config.yaml
n_kv_head: 2
head_dim: 32
norm: "layernorm"
norm_eps: 1e-05
tie_embeddings: true
parallel_block: false
init_std_qkv: 0.0237
lr: 0.00373
final_lr_fraction: 0.1
seq_len: 128
train_tokens: 124900000
Each number is 128 + 32 x the weight over its row's rms, rounded and kept within 0 to 255. Layers, rows and columns count from 0. The size above them is the row's rms in percent of the matrix's.

# layer 4 MLP down (transposed), 256x96, rms 0.116, rows 95-111, columns 0-95
size [ 97  99 116  94 105  93  98  93  99  95 104 102  93  93 107  91 110]
[[113  82 151 127 145 144 125 126  68 114 165  91 138  77 138 169  98 111 139 163 105 125 179 156  62  86 147 153 150 116  81 120 102 149 124 116 144 165 236 137 169 131 118 127 117 111 179  92 142  90 149 158 155 124 111 201 142  55 133 169  89 159 100  87  78 177 139 106 147 112  99 100 109  89 167 105 145 189 132 124  97 128  97 147 134 155  97 158 143 183 113 140 150 112 130 125]
 [111 100 124 149  80 165 121  48 114 102 143 106 126  67  90 147 117 107 130 122 161 156 121 133 126 111 148 129  94 135  97  27  97  99 177 176 117 110  99 153 146 138  85  95 121 133 111 146 133 149 131 159 131 130 117 148 203  52 143  84 128 146 182 145  88  88  83 139 103 139 101 110 150  84  42 117 190 127 141 132  80 161 117  94 156 130 114 160  95 159 155 106  99 133 126 108]
 [119 142 139  95 130  82 112 180 136  98 173 148 205 179 179 157 122 104 129  91  91 164 141 170 132  99 143  68  87 145  94 149 152 162 149 102 131 118 136 137 101 133 150  33 189 145 123 148 109 179 129 146 156 134 122 110 129 124 142 125 135 161 123 145 103  82  76 130 113  82  75 194  85 104 113 156 128  74 135 118 138 126 112  86 201 119 181 124 146 131 113 114 107  89 119 185]
 [174 112 161 140  94 149 153  93 141 175 126 132  94 179 140 114 208  90 205 145 128 152 174 174 103 109 123 126 149 166 151 132 142 134 107 128 103 103  83 169 158 101 158 124 151 148  86 132  55 137 144 119 145 116  98  83  73 153 135 137 122 113 152 162 118 149 107 157  90 116 114 175  69 137 118  72 158 140  95 169 176 136 177 108  97 125 155 110 141 221 107 106 130 128 181 106]
 [ 74 112  75 120  79 129  82 151  84 119 134 142 104  93 169 140  94 131 140  85 171  81 138 205  96 122 146  90 128 162 146 115 117 169  70 183 133 107 105 128 139  97 132 159 106 146 147 127 102 126  84 122 138 148 123 110 174 158 120  78 119 132 127 100 153 126 109  77  72 161 134 157 130 151 163 150 176 194 175 117 135 150  56 101 115 151 133  97 151 106  92  81 180 101 169  69]
 [100  84  45 143 137 115 101 187 154 125  81 147 114 129 121 127 143 127 188 115 149 134 177 118  86 125  82 149 161 135 123 142 151 168  71 124 125 145 103 146 102 145  60 175 102 201 136 137 109 167 123  98 129 171 189 114 116  86 131 115 134 140  68 122 122 188 113 110 108 198 145 185 108 126  83 117 112 136 127  80 153 102 134 114 169  98 158 141 134  80 149  56 115 105 158 123]
 [ 93 157 146 162 150 121  98  62 115 144  94  93 109 137 177 151 118  93 142 171 164 101 138  91 139 133 103  73 136 134 103 154 122 134 137  81  73 120 111 121 141 151 129 119 144 105 167 122 115 125 103 141  93 105 128 103 168 141  95 161 114 177 130 128  75 140 182  79 142 126 140 233 122  93 111 123  72  77  84 187 136 161 202 104 138 143  83  69 133 119 112 135 108 167 190 111]
 [127  84 204 186 127 119 104 167  72 106 137 152  84 136 162  92 149 125  89 116 130  71  90 107 148 135 108 137 123  99 129 113 130  92  60 144 160 114 189 139  96 123 153 121 159 117 131 149 131 101 168  78 133 144 122  68 199 111 118 166 180 162  48  93  91 131  99 164 119 101 134 113 167 148 110 101 106 179 139 168 156  84 133 138 140 144 106 151 112  73  98  99  70 101 125 123]
 [125 140 138 154 116  90 124 112 179 140 176 110  67 190 158  50 110 111 100 128 124 128  83 105 108 182 111 165 175 133 187  91  95  97 101 141 146 105 124  74  73 147 199  93 132  85 106 150 170 128  89 163  91 107  82 156  92 149 142 137 133 124 130 137 158 113 160 153  82 169  90 127 181 111 159 104 153 149 115 163 102  62  88 131 150  94 155 131 125 151 159 114 176 126 133 104]
 [ 61  80 129 131 137 162 121 115 108 154 148 130 161 126 128 154 123  93 112 135 149  52 167 117  66 152 141 132  99 108 122  99 128 205 129 134 137  98 141 126 130  43 170 107 139 191 148 133 149 153 118 111 135 176 130 136 128  58  83 132 143  84 120 162  74 147 137 138 128 101 100 121 101 137 155  70  69 150 202 119 136 113  98 184  82 106  65 151 132  76 150 154 117 145 141 119]
 [107 114  88 111 147 124 125 104 122 100 164 152 110 130 134 124  86  65  97  83 127  33 140 118 130 117 121 115 116 128 117 194 102 101 104 165 161 122  97 117 154  87 193  91 148  98 196 131  98 137 138 189 102 169  76 105 186 140 113 164 153 162 137  73 151 101 128  63 149 170 124  73 108  76 102 135 102 100 112 107 110 148  85 109 142 128 123 122  67  73 151 135 103 131 126 164]
 [214 124 124 121 156 133 114 106 129 131 105 133 133 151 110 107  91 131 129 118  78 151 120 135  61  89  95 149 185 155 135 158 109 125 124 132  66 113 137  82 139 167 117  70 166 143 161  85 121 116 157 122 120 144 111 167 107 127 117  66 148 194 128 153 148 194 128  94 173 118  92 106 102  95 100 114 140 126 125 130 151 172  85 172 157 111 171 116 174 147  25 163 120 153 112 188]
 [110 137  46 120 134 153 112 173 138  68 116 125 121  97 177 129 128 101  92 147 135  90 114 175 121  80 103 113 141 162 133 111 153 117 134  54 138 120 164 152 143 114 162 121 117 155 151 129 125 185 122 175 102 142 116 130 123 134  58 103 109 122  89  91 112 218 187 145 135 186 151 116 133 141 124 163 117 157  92 105 143 142 159  90 149 151  57  93 188 106 111 196 175 129 167 117]
 [136 122  62 104 138 141 110 113  38 127 109  93  90 135 146 140 104 113 135 110 164  79 158 142 109 131  82 134 114 148 133 140 110 165 176 196  86 145 129  65 137 168 111  73 131  80 131 184 172  52 105 103 151 147 107 146 108 153 179 157  86 137  78 122 106  89 115  89  77 123 151 139 180  98 100 115 120 131 126 137 142 103  97 184 140 150 121 167 139  80  95 181 146 112 126 166]
 [ 95 112 182 188 186 114 113  79 127  77 101 171 124 157 129 151 139 122 112 115 142 113 175 118 116  58  94 127  62 105 148  85 137 121 106 153 111  86 138 125 102  54 133 126 122 132 157 122 143  77  95 133 194 149 142 128 141 179  90 129 117 124 142 161 149 149 194 128 127  70 132 126 151  87 130 101 139 152 125 133 101 150 175 129 113 133  87 172 114  98 117  71 188 115  57 182]
 [155 106 113 152  78 157 144 144 125  68 126 102 129  68 143 131 153 111 183 110 113 165 130 138  71 106 152 161  73 171 121  69 124 177 103 112 157  98  84 174 127 147 172 128 143 142 176 138  81 129 173 115 109 102 165 155 112 151 123 115  95 120 133 198 138 146  93 149 149 127 155 152  91 177 118  95  96 123  85 138 142 145 157 134 146 179 106  97  56 152 147 127 115  92 153  28]
 [150 118 107 179 155 120 188 122  96 129 140 130 118 117 117  84  72  89 179 120 198 126  86  78 141 178 162 154  76 163 102 108 108 143 153 117  48 127 134  55 160 147 160 137 100 132 127  98 148 114  72 150  85  91 106 151 125 149 145 126 135 106 120 120 168 103 112 114 114 148  75 118 202 141 137 157 124 123 120  87 150 108  91  99 142 155 168 143  87 107  47 117 112 138  70 153]]
# layer 4 MLP up, 256x96, rms 0.113, rows 96-111, columns 0-95
size [ 94 105  88  96  98 102 106  96  94  92 101 105  90  97  95 108]
[[ 90 102 105 119 164  91 112  81 159 116 140 153  92 162 160 107 135 201 109 191 145 140  82  95  79 191 133 164  91 171 159 139 149 186 145 101 138 117  75  98 135 131 130 160 150 135 150  99 104  78 121 158 159  92 129 129  62  86 113 139 110 118  78 109  75 140 191 173 191 135  88 131 115 105 127 120 124 161 147 150 117 115  77 137 123 131 183 160  85  84 140 134 123  92 170 137]
 [167 162 132 152  74 158 154 122 180 122 130 133 131 171 148 133 184 117 119 171 129 127 130 139  95 159 133 172 103 112 154 141 158 216 164  74 133 111 139 111 108  64 159 163 165 125 116 117 120  97 139 152  69 121 105 121  71 112 127  84 132 113 127 132 132 122 149  77 168 146 125 150 161 164 177 160  73 115 103 146 128  88  74 105  93 130 136 179  50 176 199  99  85 113 146 140]
 [105 123  92 126 144 147 125 108  81 129 110 123 115 143 179 167  97 187 138 138 176 132 143 135 149 138 120 113 124 121 130  86 145 169 193 137 111 136 161 172  72 144 146 147 171  62 134  96  84 157  72 133 119 153 156 124 166  42 131 117 193 120 155  88 147 142 104 158 131 194 138 149 110 138 168 100  99 123  99  89 129 113  38  93 114 106 158 109 176 166 152 127 125 131  87 191]
 [171 191 114 106 137 120  77 151  75 126 129  77 175 150  86 166 152 121 144 139 160  94 139 130 102 138 150  77 103 126 135  95 109 136 155 102 110 147 147 129 187 135  94 127 155 149  99 153 186 121 175 115 145 105 131 158 119  84 144 159 154 154 162 173 155 115 162 164 100 142  96  72  65  53 115 177 165 141 136 103 143  58 149 125 147 152 151  81 130  86 103 182 174 128 108  74]
 [101 114 169 167 160  99 123  39 155 125 144 129 165  94 110 125 167 117 105  70 137 145 106 156  74 132 115  79 119 103 152 152  95 111 141 156 153  83 136  74 175 123 133  45  82 129  59 144 133 151  93 123 149 105 152  87 107 167 128 140  66 108 135 150 149  99 201 122 168 142 162  97 193 146 151 153 124 147  91 175 139 165 112  85 149 127 129 140  94  85 135 107  94 113 102 138]
 [133 161  72 135 104  81 163 112 102  60 163 119 104 132 129 155 125 165  74  72 168 209  73  99 112  79  93 123 182  91 116 114 132 103 133 151 159 157 119 149  97 116 148  89 109 119 168 148  76  89 134 158 151 158 141 111 187 121 108 104 133 143 152 100  92 177 106 113 132 168 149  82 158 181 125 128 191 113 187 154 128 151  89 135  94 114 167 162 142 140 118  97  88 115  95  99]
 [193 195  94 140 107  75 115  75 132 124 128 137  88 108  93 148 134 161 172 102 156 226 131 100 161 103 168 118 116 156 120 105  93 172 147 125 187 160  99 100 107 163 130  86  77 122  97 147 132  49  91 127  92 153  75  90 141 121 145 150 125 163 155 111  98 119 103 139 156 141 127 167 129 151 138  72 142 118  80 112 137 158  91 134 145 136 122  38 103 148 105 134 153 142 123 120]
 [109 155  85 124 115 139 142 117 121 121 121 167 172 118  90 123 152 125 150 147 167 135  80 103 114 134  68  59  39 100 144 165 154 145 110 158 136 129  98 153 104 124 179 124 132 102 160  94  87 180 135 134 180 119 137 149 157 135  76 151  95 133  60 107 153  99 141 124 159 121 176  93 126 144 137 110 136 140 147  80 145 167 160 147 160 202 160 150  12 118 134 154 155  97 123 133]
 [168 167 114 177 136 112 138 151 152 122 154 118 139 126 158 115 111 176 144 153 120 174  48 122 137 102 118 106 123 154 237 137 127  83 170 136 106 131 108 116 141 113 126 154 124 112 139 121 150 117  38 178 128 128 134 106 121 144 126  95  88  63 146 153  96 141  96 170  62 131 143 119 109 142 144 207 160 132 157 154 118 103 149 142 122 150 139 138 139 184 128  30 108 182 135 132]
 [117 167 122 117 144 105 164 153 173 172 148  89 146 127 118  36 138 146 162 176 160 169 132 152 141 161 143 109 103  66 135 119 155 116 128 115 125  24  95 156 163 160 127 178 111 134 109 137 175 124 122 144  83 151 127 122 101 110 105 117 165  94 214 171 189 166 102 111 121 121  94 121 135 144 128 154 137 183 135  94  94 130 163 140 126 122  88  93 118  54 148 175 113 129 110 151]
 [191 146 103 160  93 161 146 169 120 142 171  97 189 169 107 104 185 114 129 207 109  67  88 120  95 123 165 103 126 160 164 112  86  98 131  97 165 139 192 157 112 150 135 172 106 150 188 134  88 120 137 120 119 125 153 149 159 117 127 107  70  76  93 140  93 153 152  78 130 106  52 132 153 139 205 143 126  74 139 109 157 147 159 101 105 114 148 127 138 117 153 141 135 148 152 152]
 [116 140 137  87 133 151 111 144 142 136 145 143 153 142 150 136 154 114  91  85 160 109 107 183 101 130 129 144 108 128 126 142  91 124 101 103 138 167 129 111 105  99 134 190 161  89  92 188  96  77 143  89  89 120 129 210  84  51 118  92 171  55 116 178 108 103  71 117  33 150 123 121 134  76  86 130 114 137  77 108 142 145 165 122 128  99 170 136 152 151 100 131 167 116 146 177]
 [225 123 137 112 101 126 112 150 186 117  77 157  67 165  82 173 172 144 108 127 129  97 106 159 167 137 142 131  87 141 175 109 128  83  86 141 143 130 128  81 140 114  96 125 112 175 166 107 127 194 140 105 131 130 109 129 161 104 109  96 209  99 138 148 133 152 171 140 111 128 143  65 173 177 112  99  92 122 103 115 115 161 118 147 124 158 114 138 172  53 183  82 129 157 118 133]
 [168 107 123 145 166 131 153 144 109 110 140 150  72  94 166 120 129 135 134 129 126 154 156  79 134 156 101 174 128  98  80 115 100 200 149 123  90 123 170 127 236 121 108 170 141 108  85 159 137 133 112 148  99 128 156 120 158 168 124 125 124 120  86 154  76 176  93 113 107 192 165 110 122 137 144  98 114 100 200 163 124 200 137 111 151  55 145 119 125  75 117 162  89 102 166 143]
 [113 149 166 127 118  58  74  76 118 133 136 124 180  90 165 124 142 132  86 145 181 129  91 132 149 152  95 154 169 145 153 129  61  95  89 122 188 190 118  70 135 164 109 106 125  85 110 116 127 127 169 106 172 149 134  93 133 126  99 165 178 141  99 117 104  77 160  83 111 179 121 102 190 111 152 190 152  93 108 117 128 197 135 127  95 122 119 173 120 100 136 132 148 161  85 101]
 [184 176 109 133 140  86  64 140 147 111 149 141 134 141 107 128 186 153 106 112 154 123 128  94 102 144 155 140 143 156  97 115 103 186 113 168 101 113 169 107 157 132 153 193 185 169 129 162 119 140  94 129 103 156 130 166 132 172 112 120  96 103 115 114  85 132 171 104  66 142 142  73 103 128 109 159 137  59 166 108 170  93  84  88 175 118 195 127 110  88  45 120 155 143 153  97]]